Weights of a small GPT-style language model, trained from scratch on English Wikipedia.
Size: 15 layers, width 256, MLP 704 SwiGLU, vocabulary 2198.
Training: a variant of Muon for these matrices, 11126 steps.
Each number is 128 + 24 x the weight over its row's rms, rounded and kept within 0 to 255. Layers, rows and columns count from 0. Numbers have three digits each. The size before them is the row's rms in percent of the matrix's.

# layer 2 attention query, 192x256, rms 0.081, rows 16-31,48-62,80-94,112-126,143-158,175-190, columns 0-127
110:087128121130132152131112110121121139127116166121172141073102120122153147127115095122152115140165131110138135109156123143148054106108115140167111122104126085133113138106125140137123117119125140127129152115141161137113115124119115109089127160119132101161123107115096120147125145104154098126157148188105087099108149150097172131143131166131104122130110130127077088109119144112087189115120
086:143129139135156126169087135139120126144098130111100129157168129119157121154109111129066138126108091111062119130136120091125100148155132124126146121084095165118105102111105115131140114154093120130167115165137148139159143138159121128133144128169123154095074137117108131167146097145169142138120137083128157157056141167167116139134125128090153131083144127158120145142165115181126108130102
086:169078142120137165135130124118118122148132119138100148131137157096158134104137148104148113163139125139153103139128116116106136116157145140125121115126133105137132108136083136160139117156118141165156088128166169136130116107178148151127160174164122151157135117101136142135153149123124129128146117115136191103117127141099110096132115086101130099146117122112097101154135132165157156122101
095:136105123133109128103146089082153124176169193124134167152100140115146111081104135143120104091097108129115146134141099118119159135136107158105121146150110101152140142156154128144114146094176112133142153077141141122099145121146089092142103113129108116118121137134127158138124110132115126121129127169144128168133133127113104114120133127106136147137112148135112148169136082137132124155171
093:106118114111146132117143144125135118126100086106146137073142139166170112135117130150113102137146129146176131139102097168180103114152153171117103083152125142153133130127125123143116104096144154131163120081140130139150103082093096140110124124080112122157104120120133130127129116093118131180136125127113122100122143118117123127111118160164117134132120124136115124149103106111110073152181
094:095115147127174112110119142194102121166124145136158096138095108111114115123123135071137132128104069126133102134069116118095092158117133138138110109109143141147148106118122101108076153134105088123124112092131126075124132166134140132120159098128137125132129101115184158145140095108124104141169110103118153133122146145132119208146164135112140142142146146127084140138123179127170118166149
096:145080118144124119156135123120134136139154116127125148110172158143097089092128138112123137127113104127114115109128150174122151136111117141180107150135150130155146114137162157146138133147130137130123135081123128090128097142130143075119118146154155149150122104130129159202126116097080140093145108171087118167167144078111149135170105110136133153117092108156157107141100127117136141101201
091:101111098143135122120112119116117139114129121132160122130169111123161149128156160124155141137116183160129171175116120104144150116103118099090146170130148156069106151125144126163114146139168098130110142137092150123117109083132133162148133111120121122122186139117141106107124125115112099108145138125141111173127122127120150111099126157148104143139122146166158134132140142146087125108157
095:100132073168101099156101130148098143090099105152148159143144093125133129080097159124116110145140158119142147165132110107119167168111154121115095136121159107129146088147123164117118142162151127100176118109122147142115125101170134121131124118136183104080142095117124097142100127151130086160128107097138135095121144169114166157134139147094125138065157086159121107124142176115097160151168
084:093052156050133132085119160134115144104145126135131128121113154087176144127132125137085132142146148115158112106171118133111130119158149135117116128147163092127115146131100078142134082132134138119116129082185117106119092154109159150133140132153127109144104147119154135102142130142130125153123146137134156118133148144142108136134092146142110155143111110112104172150135143109131135098129
091:113102109097114158155136146130144114114108082127158148079123108146138129149122137130165125120147088153142102098136125114082148089138152114081147124141152134155160156114108130171124102165128141103131122103095107153151092139073119121148129127126147131123163099129097079129124118160142150140130111109148165129122119128160132145092131137112184139171146123100119151093145101135142131132114
088:110100123107150117155102114138095103156133120136128111098102150128119164103064113130144125143180125164141085098095106097152105128135106115188125123135099156136156078132129147120124076151123123116139144157159114113146113139155133088143123113139078107093134120131146183098147182118135138111159170139063104085139092152133135121149136147141132147131153138100116116126122122168133127122064
089:096165101138130108154141147153130126152155102125095100116077093156146103100116113128131191121115107132057155072101157126159123163125118129125104096131161115145119119156146146122111145139138099101138139117128142178150135095119114127102125115139124136136134155166089136130128136168147126115155120141132111151120108072147155122094182103120121128119159149156125150084149111118127083103102
099:160133143097146123043124076107127136138159148171118118127107161157123164126134076101106120117144175150158127102111127101151105113115132142131137108130103099115113126145132116135119150115101123075178092104149134138128121118128124101151115098107157148093103120128139157131116129147115135149101139181145116100149110153139112154144103068125126140151109164090146103152126143164106158134162
096:164143110095122110173147100160120115096177105125098169122138167079138114124102149118088099121142137153135123121135145131111126152126141144108104110141133124136079150144140127116116120139185141095100119128143181111116151118140133131124132121095145123162119127133107141118139110156125115120109155149123117181090117142079157070171112087114135114084150108157133106122117074121127127085163
096:183166114108076132146135178105106123123120141145140129117091144126159140117113127123167114179118151094129154133156144119134124133133119113142114098126112133148161121118154169083116160142148129108103120125090079122151121151098123132119133132154106157105181135105115152125126140164135120148171128135153109128126109087181130085099149131118143142126135117118097127150085102128114131083116
111:109136144095092125050118102080138184133150148140148153111093150127128126083127161091135154128126119140149113083119142120157132111114106133152116152136114126134179141119096093103155169113097168099132100129142177102089145117113100099109097094109085084132123118095133079116111140134132111159166155168117098109124176071147173119123077181130123131125101131092120108167154140101083145148137
082:115150141159139099151121116166127098145144149115107136158142126123140154164094144159116109134106126111115121110144114114117112175088128126130144134109112164089105181136138133134145129152159172122110161194136125124110129132158132103114117137137157132108109152107121178175134116178145128122166121098176122163142094148148129171127123137080137132146130148144165169146140114145140173116113
104:112129146109144146113153139114124106121115114133129109151135155184128144144152133136102089130126130118145130110132138075121134139141152116120118106109090168144127165113168096142154150138150171091158151186130110130113117128133123128120141097107141113083116192129125194125126133137134140174144086130111194100135147122158135119109134169118167133135170133094137135127157133126079163060121
110:129152087104133120119101083097110136142122091133121130166124124131150105160123120097166137129131148096141170094111114144134157147074116143116133149113154144149121142130106109161170134107129135143125081111130164139078067157153100132130096095150107127142107116135134139170070152074095119155122160124113143140164153107101102139122090140103157132128115111083133120160122120092114152105147
109:142120131173130107122185147161102174109131129109114097121147125128138171141171142113124091136157112098126144135124119177148135116155129132124129140100128095155120108099109162104127160118128118129097147117135131153103141148084128135111138137111148134108098101093133130139118130129129118116140130132103065133124153115128174115137138141157111134154131137147096100105094175127099157153173
107:104156130124125117144143140128103166111108175117143096139136122127112160150134116134134076136171142137087142062142151165124150157122132127169142123111076106153135098097094115117132117111161105122111117138119130135148115145133158116146118128130132103096125110113146155089135141105110109110109153132148151145129170124144158115119122096117144116124116118112119116132163120153115132126149
112:131138139124103164122113147146152141163108089160160147166129135135136084099157131170161129108144149091125136086131113119165121113160110090144085165155133171154109116142128102133170141117177157143144121086135138110136125182153128050114144106151103146109102129152109100159160112123125120143168115153121095134136110145125113115110168103147124164144102141164149130147135135137130106097185
104:167128141143123124118163148110089142108119104130134148103149165112167164150132149117130137156123092116123186107145134090109101134097095141102140138089172133143189114125090134086123159116123133160113116101084148153068121142144132125149078156128128109170132151151149087089111111116096128122165138144119127152122155157125147103127115137092120059137162159139109123139106130152141141101157
105:104130133112127129132127143119115129142138138107116069160139148122140125114146136133124137176103140122148146137137125102121094158117113152099143142133127138162141122111132103109118132122120151179116139103138139139139167115135147071138135151156128143140099113118123117126121140145088130116138106137117146109122168110123128132109113130149093156126152118113159104162107204154102177135124
109:120116149146132096164156104132128135135120103117151116132164153133128146158135095112153125165118148097174120119143147147140107155093086136110113131096102108137092116156116131131091162132135131121141131101161108092140095082114109088102100129122130140125125099128132173119118134121118075124107143147126140132134142144097144133129173127092140166120100123132138158134082106148121081131139
103:125110160117143135153146103166137121123101107096164176131073129108101117139097133158125121149165119107133107101124177133070129130137111136078133154137164111130130139109135108147145139133129143155127118100092089161102099151132148156152080142129097102142103129145139095104123118129141127139131101108122143152116143146111100133146110147133128122063121131107135131091148134173197102129128
106:161178102165118153136147108138133153105173126142113136138117131134091191121150126149097131175159122082138143125097111121116112150175121119175177104179151102197099100147096142121150134135146172140104152092132134103127149083168128120137108121140105155131102115113109119125142097129126156141124136158129115132199088131111121107154128157111153130130089170136151089140137122199125150134128
099:124119146150142135145159135140144125110107114103151148145101157140125133074145164128145149130086129119152177076102158131111152121049151116129064138112103116137123090106095128076115120144111130114135100138132128115141147118127085125128133152092132182134155166130122147136114107138142156170129171138150124136103125126148187136076133156139127126125134090113150144129169117135156107122099
105:140120141130141128118117106103125131154132140133191117101139131159093153126177106123195119128146108143156141119083119153162115155075143130135118126152117122125102112147153118108161117097120155102130130083145111135086114135134118101157111098128116122107117119104152119124115142107131143116114133145129093105156105171193129108109195128122106121131126107111129103126147159124092130089102
101:117143102108122096118140117156147170123072108159147165134097124144131081149107134125106136128151110112190150105112119122126128104129142162101148115140112085152131143148102107086122117118157167139152162084117184128101139171114109128088131102148105124130138172154105107136117105123123110113131136127116121117109114114138127112146162142136149077109123100165072212154137126086129134172122
109:113131123094118142102113072114104171098150149147127126091110126150120089096153121086119148122155091128135139121139125156104124115131102090131115142159168086152133096141142130123162164146114155157136130092157153170140129097113142070107059124131100138140135110131117110095110145169098128129129114162107088081132146092140101152146087167106138133140089132103137132104143152147133115120174
099:156123086133156116159123132093126118096107129120086128122146137100133138148072154138126115128161133144080114128079132127078141112088134126115127140139089132107126142149180111132108069159098135127050137084131110154130107147168118164134126151173145150112138135115104152155150096137071118089093125143122107160100103139102114189103092107129132120103114105124123159141150130135133124112068
111:142152130136086158140156090131117147096135146137137102157093155164127111097098136160134128148143093117082145138129118088128119088118101104176125148113138109144113160128144112102083112124105116130081113131156144137132125151134150121157189167141149159174140176134106085113141105167132150162102146138107179121126159150115137175114137110137127131139143117153107116135131182152102151130077
107:155092162077129141116100134128128087093134094131142132143123095115156127123117130109176168134108108126156148097128116161108133118107157114108129134104135160140148101163164123141138105092093144092148125078072158162136112164097125154123118133115095177148093098157152128150143146126097102142153107115142146118110184109109116136135117147153138155105136134133144150110129072173122143116149
106:135110151139128124078142114119110113130060110160154139149138144182125187174122143112133128098137181080134162115086090101134104112126147133121104135127092096130123109141101093108133146099154120155123059121127138149137109100137104122163144135088063143153136115077155113088139103105125085153134119150147126159211133134100095121142112106090104134081136126136125083166103138117170125164131
096:109128125109141097084121150114121117148114156117156132132130155130203113076104079134129110112147101092111109112135115120199120146148112156118114133089129139157125132101152107168102149159146119141112136133157135121109131124146089141115135111109138095124143124122146164111140122107134151128100123116111159118094116158123161126136160142091079179135148165158129136104143153074137122121157
098:109079149131112127150064084121133100101108104114103150101102157105125122091112103129135108109100115125142155116160146128092120157086136162150097146117113168125111120143099147122156162151135142107134120166155190106100111142118152104095096089102104114130105141145140132143168113155107165155109129131108149134092135153124119127107176101125170161131156119163062097098108133159129120083182
101:156129145149127081130125074079147116112156105157124115076166142170122132141094154144125120145139150124106067096123107128156158091144116147119137090089127078122135116139119110100118155124150144125142124179102129142112130151090127169140117109131136131100137160126131146123131129118077179143097123146152069144145124091138113169139099151159164082130154093149114145087152190134116145120172
103:148132082116122103187132141119133135145148152161144163156142152154133137123099126125133103177112130089121095151177152094112160145157129131076137154121121130152147180135145056150129122126119156120110159073125113137136092125105177085179152104180136126137141156155106129104133137125138145127154109116141146123153125094184186124140149083128132125147116136127140150133066110113093169143144
105:128085191135083099122135141103095137123107122061118113136156128129153138145118129142078127117152112144118132138131136138095140145137121105144141122124129167093130098121116142146112095147142137124162139114147114157118109150110152164137186137134107130143140059149139197105119117124118152182127128178149126145132144059109136138135147159136069099105115117082095118102106138147099139115148
106:108154103151113173093123089115167104107177110133148101137175131150149135170121104172111121149137162116104156142158111141123127125112125142140140098132144135095171155142137117144097103126124137162117115123169108147141130148115103155099129166152104152138154142150135129124133115089115129174109127120152147142177150136130116133124135151137125154151104136157092129116135114109155120084153
109:120107094133133133117093115118136113138173118147137160151078113116117129142136097156111097126156112141134119123111143108125094116144143136100128115155129117147123128137113144140112168092097136117145136108124130126122108151111113107133114131150130138178167160121133094145120188168138125096104129153120147141117166095130127127114109125083182105095165109115111146124187163133104161104136
105:165139101120153136166152166116116135164129122119118136109157138115087115127146103133152141142162107135157155116116149116114131100105119134099073141124123210126109118138114165109084102131103116106170101146152151154158128128124123184160120140121121151161104167138137133092137110137117166112145129130140074143081135155131114126117108171114141152137161112171106168156181130101166118105121
097:141138121144120134127162111143140172137152160142172164113143121164136144114162117109142118140120153132121098153107169116137114101151131143135150092141148091149128119141098133123101080091101132133145116073138099124122136122097151121115105148130136082155147127138108094161117118149130112181154165179112128075121111125120117135137102107116114109139105100133136116161102144139129113150138
104:105174112136073127102168100174127160137153099097090173168132126130125129124110082083161159167088174114153104147125079143170124120123140129143133166125129131168126144143132152109132089080122147146176114140138093146126161116114141119159176138120165076130139131142161124121135170127153128163113136121127155129116121130132145155160155126137144127130138074086122111134162127151160152114114
120:096132120148119142097145104122169148080124064118112143126080150097132137097142129116139145107165110123159127091110120174150129086142126134145124147171150128141145136174085121102170133102120154129130115132086203115103115141062140125118092126101128105117137134120160090122122141119118095196153156154082126083131150085113129116138127155153122160154116145124124145138107169108138136117166
079:180144102126121125130141151140137138146098150113146113145129111097151131152111144127124112137081125145058097135108123118127106122089152139129164148092119152103137109092168151161126105145132169161124127140109093138156113135181135144107171144103128123096141161154143159157137095128137133080128148113131152155124114149114130165131149127129098183144176099118132145133146131155146116124072
089:151133081111088125141111122115148100122113085110106105169121128155135152122122106108150106156075116098095149127081133174107135108137145122100144107110107152116129102131156165107130148121145136146132102130135095130135129135134143110117142149092133114118107141158108123111142067142163151146096161099120169100111066161114065138088183160135112161087125116091188138130200137138134127107105
116:109117113125112142130141111083116111084093156144109167149137099125173115122102143142166137099136135105129131112130138145091192140126136158139105154163120132176159116136091124117175109156120144145104145165101180121134120123088152122125151113124137095138111143168147107115101106109091084134086114125127151111115140093074106106153137140126098142137130127154123118125108096106137127105163
107:095136149094092132090101163149102160134089138100186140131138114128144134109107103138176136145121110108088139119125136116142102141115123111138117126131097133145147138123153155126146137130135157118152083112104102168084147171154121130123126109099094123102130092084148206123096156083105138140121122125144121102130157122142082124117141160114114120125108111085146126176131101110077104115144
101:096131172153140141137115142159110109128181127114134116123079106102162109143143106161095135154115132122165103084129148131105127115146113148150101153096100147107164098151117091166180110098099143110072132139122093129140138117064072152130097102119154092151087145135127117107120127118119095151126123150124143143143120106160108150107178101167128059122157147142098066104153123161120154126168
097:135109132133150090151063117104136158135124129153151155128152147133129140141141146121120122089099180125123107096100100142140086116095144114135146131116116139098154144111156137158117138086103135124135142093177104080084119108142126081100125102086143159115112111138122118167146148101082126164120150129134131139117140121093091164171156141097108154134107116136126132130081122136165135146207
096:138145104158123131112151142118111096135126124184117147100137148155192093100144106120138115108114128157121121144105140133110182153137138154148126125123155105136100141139133114156071128145154132112157107106099105115132149118152114134163177159087096123131155144148089096079173119105183129110110151138124132174114124136137167170121123113143121138133119158154103121071120163098103173140127
098:109075113109142088125059122141101119131092153117134057130101142076107138126127144125127133134128140110143180127139113100092103138128096125116089117078100138135133142131186094143126151117145127129134152120133157108106104125180133134129124145122130133132119124144135124123085152072110136122133070046148121138101156148159133135123122152166122115101115154166122140130106172127124130117150
100:137152164157111116149148116132147141129118103133094109123100113154111166140101115113111128137161148092136126097111148124114106095108117163133137137122136133132101111110124135161134157099148130100163155120206132116154124141111143107135118114113138141104077148122133120133126115130103086133118128119142132132172144105094131171130181172126080173117125111089134126140111139113093146105129
116:126074110115077186160110113158123088188130156130125175137111131116137162160161118098153142134129128102145114104108128117128145170076121148110137130145146152119119059121174124105131142127122086134127127128124098123127103122149124119131129177108131107097146134148125156173129125087133139174132094135133114138111104144101140147157092147099146139122098116162121110140125143104127103060084
100:155137133113117122106108111141129126143122120112145100118085132123147142087104109125146132131121152120109125120063133124105065146133111146144143132108088125169116100135107136127160121159158126120129131141136149083165071134167124152158124133147145177100157091122180112151091165157148118121117124133145125164135122116087115101142129131104135118113132162123138131126155162167116122142107
108:124106129112145123195167113107099127060108090082139143143117145126171132098144138150081127094163108129143142106154114108054152129077161132131107114091119129123138126157134147169108120150134110122126126122130114143124145142119132122134123162082100138148151123147156068127122106117143123089104137136097133109106134136094177105144083144122171146115132159118138142115153071153141115112130
112:131098102128134120120119102113105128060166116167110130124111102169104190136166106143158092112157150131150151134135134134150130127065113143173171115188116125153105145137089090139110162150128136133109107085092132108097116139123131139112094113143110121135138129124163110175096104148145111165165144152122120121131135157122159091141140094158184145128080096120152085150104122125114050098161
100:146113125128141136103117151140109124157117126135147184163172157096144098108117094094103140124143150138139153119113115127127144098138085141146118155106149115152131122100139108144104146128151115112164229132132089124129143193145154123103164092150090120140116142170098135106141112117115141117109121152154149123125096137150119123087099094132155115165126131148111161113139131150107133098123
106:120145133145112171138101163130137114106149119148094106114146092177142115169093103106091121128121156148077118116097118115108134125100145132168152162114108124117146151121130104126118137182140155112147097115104121135142104141180158098127124136106121179141167146112122105129166123167126127080145092106114199145128111082104119100125089104099127070113110118103116162106152134142150087125143
115:105150130135159190107114103086119158124164132127154123122112115120133135095130143116136125077150137116135151071145131164162115138112123123179115143178110108092131129143088113156154138165132184113094123122154149076120160095087117127150124087155105119104103124129136111143135134141161111160149100137140123111168161139139135122163100145137138126105113127100126104110102170108126111144136
088:099153121134139115187121112144130098148138160136107145154137136095123139131088143120122150138093134148119143108152121068109142142123156074120155124082159131124081128098103133115124090121130137136097091145112119122152162143143162136103189139164171147123094124150090131113089091152110139111104135075110116131110101141143125165125105133106161149120104099120151187136141087135124110172064
103:165146122195134157169100116103125129122122196109155126145159123116120162129120109075114146123121104111142141129103110139114166125132118115114153134142155158095136128114155099156112094130142101098107126060143137116106152105144109166132102141194135156145131127110132094136087149135117122154128119119140172141141116132134097141149101124083128088153099154139182116112102112110142108117069
114:134120112128118157113160161096133106116133132133153113149146109140110125146117167157157119117103141167154087091157120131128102133125163138133116110122122149130136158187099112137136115136125152132141119069116106151102115126086129114100145126114106135135126162157127127103092122141111089143139116101123140128133157041122154127104096120120116112118094153115106115091085118144151151162213
105:092174152175094122074122153119146109198116160147162127109143086162115143123107087126136131145117129163107129161102119129121096163147118138125170137140123104140115141099156081092045118139169132116167176141140129088161179124110129122141111140109163130126076152125151079117135140116127123125163140134130151113114115130122174126123093142139109125109161104118121100136103091109116178135160
097:110177096105128140133127112081108125078104133088147154170108132113147108104157093152167090111129134119117118075082119109128128105118105117132147151123090090092114177136103142102110111084094092104121126129153155109091133179112146141144172148159095142115113109137107133118105127122135109158110120130113120116110123157115166143121100119103138134152089123106109128101141162108124132119129
105:136067125131127085125159128125119158086127126124106106137117115122130108148118141102157119105119139125140163165113088115153115156131128144173102131093130146149125135136086115128179113140088114100154144120105125125117124136111132133095110105125173074186141085129110181162133068142095124184187122109086131150089150128130132134132140057119148126085134126151085101118102138174104076122138
098:136151108140148142142162156122125108114121128147180139060085123149080170120106101154119103125101095147095135093124078153094129141116134126108155098098154125155138110127129166060138135172100116112113200107129135128129101132102136132159121134153157149139147126134141137122138094134160087132116123159116093134115166132148107159122150115163106144095125112120126141145130144089120135093146
089:135084127165163132145129112114147094126128160130119155148145139137117124106134085125163116144182127114138143153108131131111136095166140118126114131120116158145119123171154101075122100140105120108160116144118111123103080122114134077123113114104098172109146121121133171118144141113098123114079153135116103117097118116121156129113170117095136153104145081148127130148127142105122143128109
111:150121090150095114131145117099080118122135119092145131107178156115141106123149137111115174102104089099140117111068153105120093141142140142134166124108149135178157127107187142130130162146109119119152115076129160133116126112154154118164113149165150157146137103151119135131108128085118141109084128139108110167096125133130140114155109096135090089104137085179065137180147138090161130106135
103:083134098141147110086159152122114130106149109094118065113146135112154149133076123130099157088158131160135117162121133153130172117132122087134088090107143127129154108118137116114140074142109128117096155166152170114137130120081103141113151089126132145164101119113093110099103129111089138121096122108147178129148145113117093142106150123123144120157129149124081131102178087143123126156145
103:126115166111130117109123109100149134167133147124128120123111103132110125159112123133112135113090120111118132120137160157157115152094158137176110125126134117099137143177105128120112098168125139134130089099134136119100108118122148155161125087115125154161100130124102159107160112106116091131089142141131130149110171116102128067100144084103143120105132102146084140145154115153137159134133
107:126147121153103118112176178123118108146142146141111115173096122101128089140118116110107148099168135104094150133121170123101145134132100099127094122115139109161108107098162156110108127113107129112166123176161144131174131142125146113161107137142108096117136173159107088141129105115153144144128138100118114145117129153134126105119078108127126148181202156130104116087135109098123135126104
111:179127137147111116119152098093123148154120162146140171117113162147173156122139153111136142097139096107127121120148094160128116154129145150124145085117132031112143091140158111136102134113135128131105127090157185151167119149121155103102110132102143125133119159134099104126150152127131078128141139136124098131097098145116080160112070125108135125162101123109113153129108143135129130132143
112:102149126113066124093113124150149147144119088135143095102175147154101102154132122135109085110085137141103144169136128186122106105093123108140125108108139107148123117106098108124155107100141160128137134110159112165151160126146113135146150147111178114157160160138151106144154132126159128088133130106110136141128081118116117121130122101147090122138130182127104134130130111100174121162130
114:173123102130122101173139107162111146114103092128126109142120154156137167092100112121109149131160149119147159151118131105093120111110141090096159096122104156132099133112117137149119125118129128146106121145085072120137108105156135185125180129121160122162138085130087184121104104109117109115154129127115126166113118174132084130091118159107116122094123125104157128110096107117092141136128
111:131159125129124154108114125136148167101140120164182165090126128145181153097130131123162145115121128126164151145122110153156118099162141133156142173115145103149132110168138119111137155126126124136102126117106167122107150128086111118130136168108096153113114101125141108108072137106111123164162113195109100131124143092103116155144144148107126135139119104114116121135141170084118162123130
084:199136134106126116156141141135118112134122102092132134101166096103119151157102163168083104064127157108077174112092144136112120125121168105094131111112171103125122111142164135110136109120119101137124130148128151140104147137169111105159102172141134151119142113093139147155110124164164122115074116109136148135118109124104102116137121105164136172142181115072150162094147105123148121128095
101:126143152093136119136102107102113099114165099100081116106164150152168165105130154163115083109178080135090132124132121131125129180126106118098106151101113121140113114161181101129157113121120134090136126160139103126139113112135121140152127140085122131111107143114100138116100108118089126095078151093103157100085137138114105126107150182105123139122161146110168143146144098130142099095058
101:095133110104146084135121108150085153086112145160163121113109130163121118100125115141142135075122148110140115114123115134119147124133136161091105142128106098144143173114124144121129141108123129136132156104100172125149075120147127134157112103169121155173107130114154123138074119087100132188116180144143120106116154138106133136132095135169134172108156106112114108134119142144148162106162
115:154106154093109113153138119157137125116054139090138147139131097106117086106106135137127088135125124128137120165126103140131096121141114148111102128124141110137104124046157143106160125098102143114122125082144123129125125129104134136138150118119147094119138105095151149162141145066104103152108133084142113143088167149154136184174076140171116103138153123150127132118117147112107107164133
116:164143101159161135150099119128177146165131104124122103115150147135105112143091136093142123128138136134136144118162192144104184143126099150134155139119124155158112174123129131166082139126162132153093093079085137149148082126117144149156119119107139114135127104154088122126147125127152106151149138132119138094132113206131114164131143122158111106153117129092129126101086129166111116122133
113:153108099110133110114131072134084134110153106130191122105136152149121097085143139169110119123140147112144159154094114171104120130107121105126118109118107156150127123163120120186123087149175147118101100123146098101145117154142142092154131122120130152118144109150123133138154148124109148100174099132114137139147118137091136089152139148115158103136110171120123117157158143107113153133132
117:165115146174122137146162114110116097118169100130146088122154142136110099111153148154135142137128100160136140135157170099135112115097157126093076084124133145097124130123176106112115128129150075133091101103125125102138101128092093118136130123118098107141112127094088135140130113146114143151147103118121127133141142123114135094135112165122134113140112143128117075120126143142158170125119
122:155139079130104131089111150131125131171128132119142102128115132075119145140161130144123127154134121113121132125148126146152101147135154174187159155084120106158170102129106147157148159124151146146172128062131141161142143141099141122107094132104142134100102205166120157132132118098117145108152098127131159155099091127138117148109155156095124098135138141152111137125107149146130117161128
101:133091168128143124156124116068140153098100129119124072153149090086123119167111117113155098136113150141146132136126119137134122115108127144120142154155125122102123131168140166168175104123133123148150159076205180099143144141113112091095148141101099144103110110126107147106124095073088116072103115117143136136111152135089141127079121169123124151132118115119169088153097158141102130122168
108:108132104128126144130136107145119128112088148114122154128089150090153132153149121119131175104120148130115135167112118130094105174107145147097137122116120160083119101163132143098125126131106119125126186113096113118130112174087125130138112127079146165138139144098102134178135143082154131125154122149130139105126111104081153183111150155114176074149131125139120111110157145096102116125129
104:167143096128095136131142124166170151152107123133085141122071150089139133110149110128132142150108137115170085118098131106153140118162116134163143123109178152159115153153118144141120141142140116116097183130124141127171072085106156117152093147121105145132115144094098108125123164137142085141131137122124126113160146120129101119155117183082145161127151139088136167101130098164102140119128
110:105121108126118156139147139147125150119128095106139112119145087147137140116186073112136123129155163113088134167150132127117155073143128118082123119119165116126154138179099134118115143160138133165138129130112111134154092167145118155136168158114112127137141116137154097162119098153109086122147146147179135142109133160146133110136132165130130114108113126100142167133140122139105106086075
102:130117134136155162138141115107117111104125143111153132135136135135142183133156095110122140159170150138112148123121132127147110156090124114113131117191137115139141100163142132157117098150065134108099152130125117108115117120127102120115111148144094088100145091140173168132151107174151124109132155157156138137101177147115112086115132125188130122082122131123185087135107121132027107123141
105:154140120144149073148120165129143164092160136117103155136091100116136110126146160112088130160150112094166086130141124088139148115128136138093155115110116091142116182132128146134118142145145125093131124112158118109117151153080134100157122141102128098113146185153151091132155123134109123163140124165092125132101113125125135129154146095134132089106119103128166135164107132137148096125078
# layer 2 attention key, 32x256, rms 0.0742, rows 15-30, columns 0-127
106:105124101141145144072113140161163102120088112184128131176128127119164133134133138134130088115117117105144108138095139143147117147103114082105125122154124132155095087096127103135130087130142118167123113118153151168148132173149160117145123157154098149072136122142117134142124138088133123135113144118184087091113131147133139156102139124159144141122179140128111132161160138153136163154105
098:125096154120130104161156130171146089113137103145138107158178099124142115148169119122110127111138123148117157154132137108161144175118156147083122105165126134125105142083150118167117094112108107142132127174133101138180142130163144107133149145093149119161140156145102151107137123174150143103122133121131186163144108170149164140109146131114139129139116171119164102132115079177145128165101
133:158110146118109144176174148195142104145120111117101121127145123134095123138156114154089136124108119132087134165118116102137095146141146112126138136117130117118169169137147159112099117127146121179128130144116092121165108159155122152137166145114108142181132146131113112120119134155149147080092118101135167148125133137128135123129151119123127116141141153139136143126123132137120115109067
111:048132079114124137100114147140141181148121070156157104127124113097147135135150155123165096133141171125141155121167087135145101132106174137087111173121118138129167142133094134109134138127122109126128160119107141126124137156086144114148092128112134164104126106103139103145100151089148121115157161103134060143151124139125172142137103135144118140159118097109110092151106156117132140158209
100:093153126155112147109129127129122144136098121090158110139164087132109150190110137153103136105131127065097115132084123074074144183130074110143141142090111121126133108123118122127101159142119118118159123106145107105147112131148124142138131172109109161100149097105105127167091118117120124092169156141144097087124100121118101129142101130122131140108111097157118131146128178125142071129097
104:118089130143129155130131150150163160141134169146150135161125090137112095103159150119133158095080169158100094119119149156102112093118110099163152114142099137141129147103137128152120064108109119165096139160109150092114108147127115116108127129175104137134123140173119130153135135142109151101123147170134147132113121132103087111113183070103156121156133133119137167107152166152105143096121
100:132087146141147137127118108116149148118130155134053105124152155120145129160174164101153122132116124163096087131103128116151122108129130116099103132182148148158163099151161124120155135159116151128143114189141123130123122112114111092111143148132138154144135137130120135130117088131118146118142175106131114102155109123120127125127087135107134167126184122121124170091157072113187101112078
103:122142157107135124116091125123163110109099147122142145121169152108115133125121146116131131142153155143099108138167130108107096161142152140083151097139120096186135183147160144124055126124074104134176163125090142146132133080139132157181182106122152111152107161110140144138089138110113141106148137091149129135147117121121114161119131138133165099109161151139105136138142108118090160180078
102:113112183127142172144156130106163109188104131090134113116138114118127149145130131172112113131143124117151119119139129151152128117170153138173116085112093169125119112120162140130128094081158098146143148172081126146163104109138188125128130126090107108174111122111126161144119136088101122100134096134115123134139100108106165106149117120146122135151142104091148117123141080119154156142121
099:059160112134132133115110119127121113131155092171138141109130140174111097149171163172145123055112087149111103129125133136139134149078142117126145146165163141092097110132116158112109155110125129114113057172122094094128139152154141161116160146124106175105126138147126149140139148116147151137100114160134189149142131124136118103123114155139161116160142129127133113149152068108147085098131
100:108137129130147133098112144128169095112133122132130167149134119104103110141129141187148118142099139127134188162122113082125160170144122122133134125158104120111110137171093122087142132129107096117122120144091129114144109107120124132140115136095139090123123149174136104144118086134148161144154135108174123153137145153111117108126153136153139085126100140141139128106116096162154071112173
104:090117141116152154138150132120168118111113098170165123110150153119120121078133124074093106185108106107103146093138111116125124104142138137149126160139082132154116139147118120144147144103140132138150112135150159141152139152155131122095105093089124132125151164155127144145122162136136127132103167097125095151110140105141137118140158159104098116153114113129132171094159137098087127143133
097:100114139099147137134126137127155165154144107131118138158163131136115148117128156135132143157130115126149131112142146168132157131084113122164123156132128144108153157130164133081153133130144131117139116125139116161114179118105107149126126096152155101139181102125084132117141122130138116126178098173144165147138150142138119156119143156117084140181139097134132077117108118055145107133109
099:099130150113154130135099122145105135154147152157142133143126143132132132169146135164114106146114151097153111167136116158151138074144103166122121132161118166097142116152128094169127143104062150117116127111151111134096074132127137088123125101131126167095132135094146125113134125133139106165119140104136151104163134130130117132104146168112099118155123130174111104121101145102133171131187
111:141172148075107106192132119141146140163142079124147122093129162091144118114119131165106114152109077125138089134122144158139123137181137094135103113112119155132130139101104086183123104132129122130118154140128121126106134119130118167116171124123105145101121169127088097102137215138113150129077128110143135185107157120096124100114150117134126121126138117135140091129153106100152121120134
099:133114148130173133143131140104163079096119164112156135125101106129146183133099089140126115118150117125142146115103116165126112145143102172168105119136126148084127125137150126118125111129109148116148132121162127115150107099170118096070129175096137141121135102121144158118105145163129109107144129120125099109102128119110141119141111126135154138136144091136149128139104142187077158145145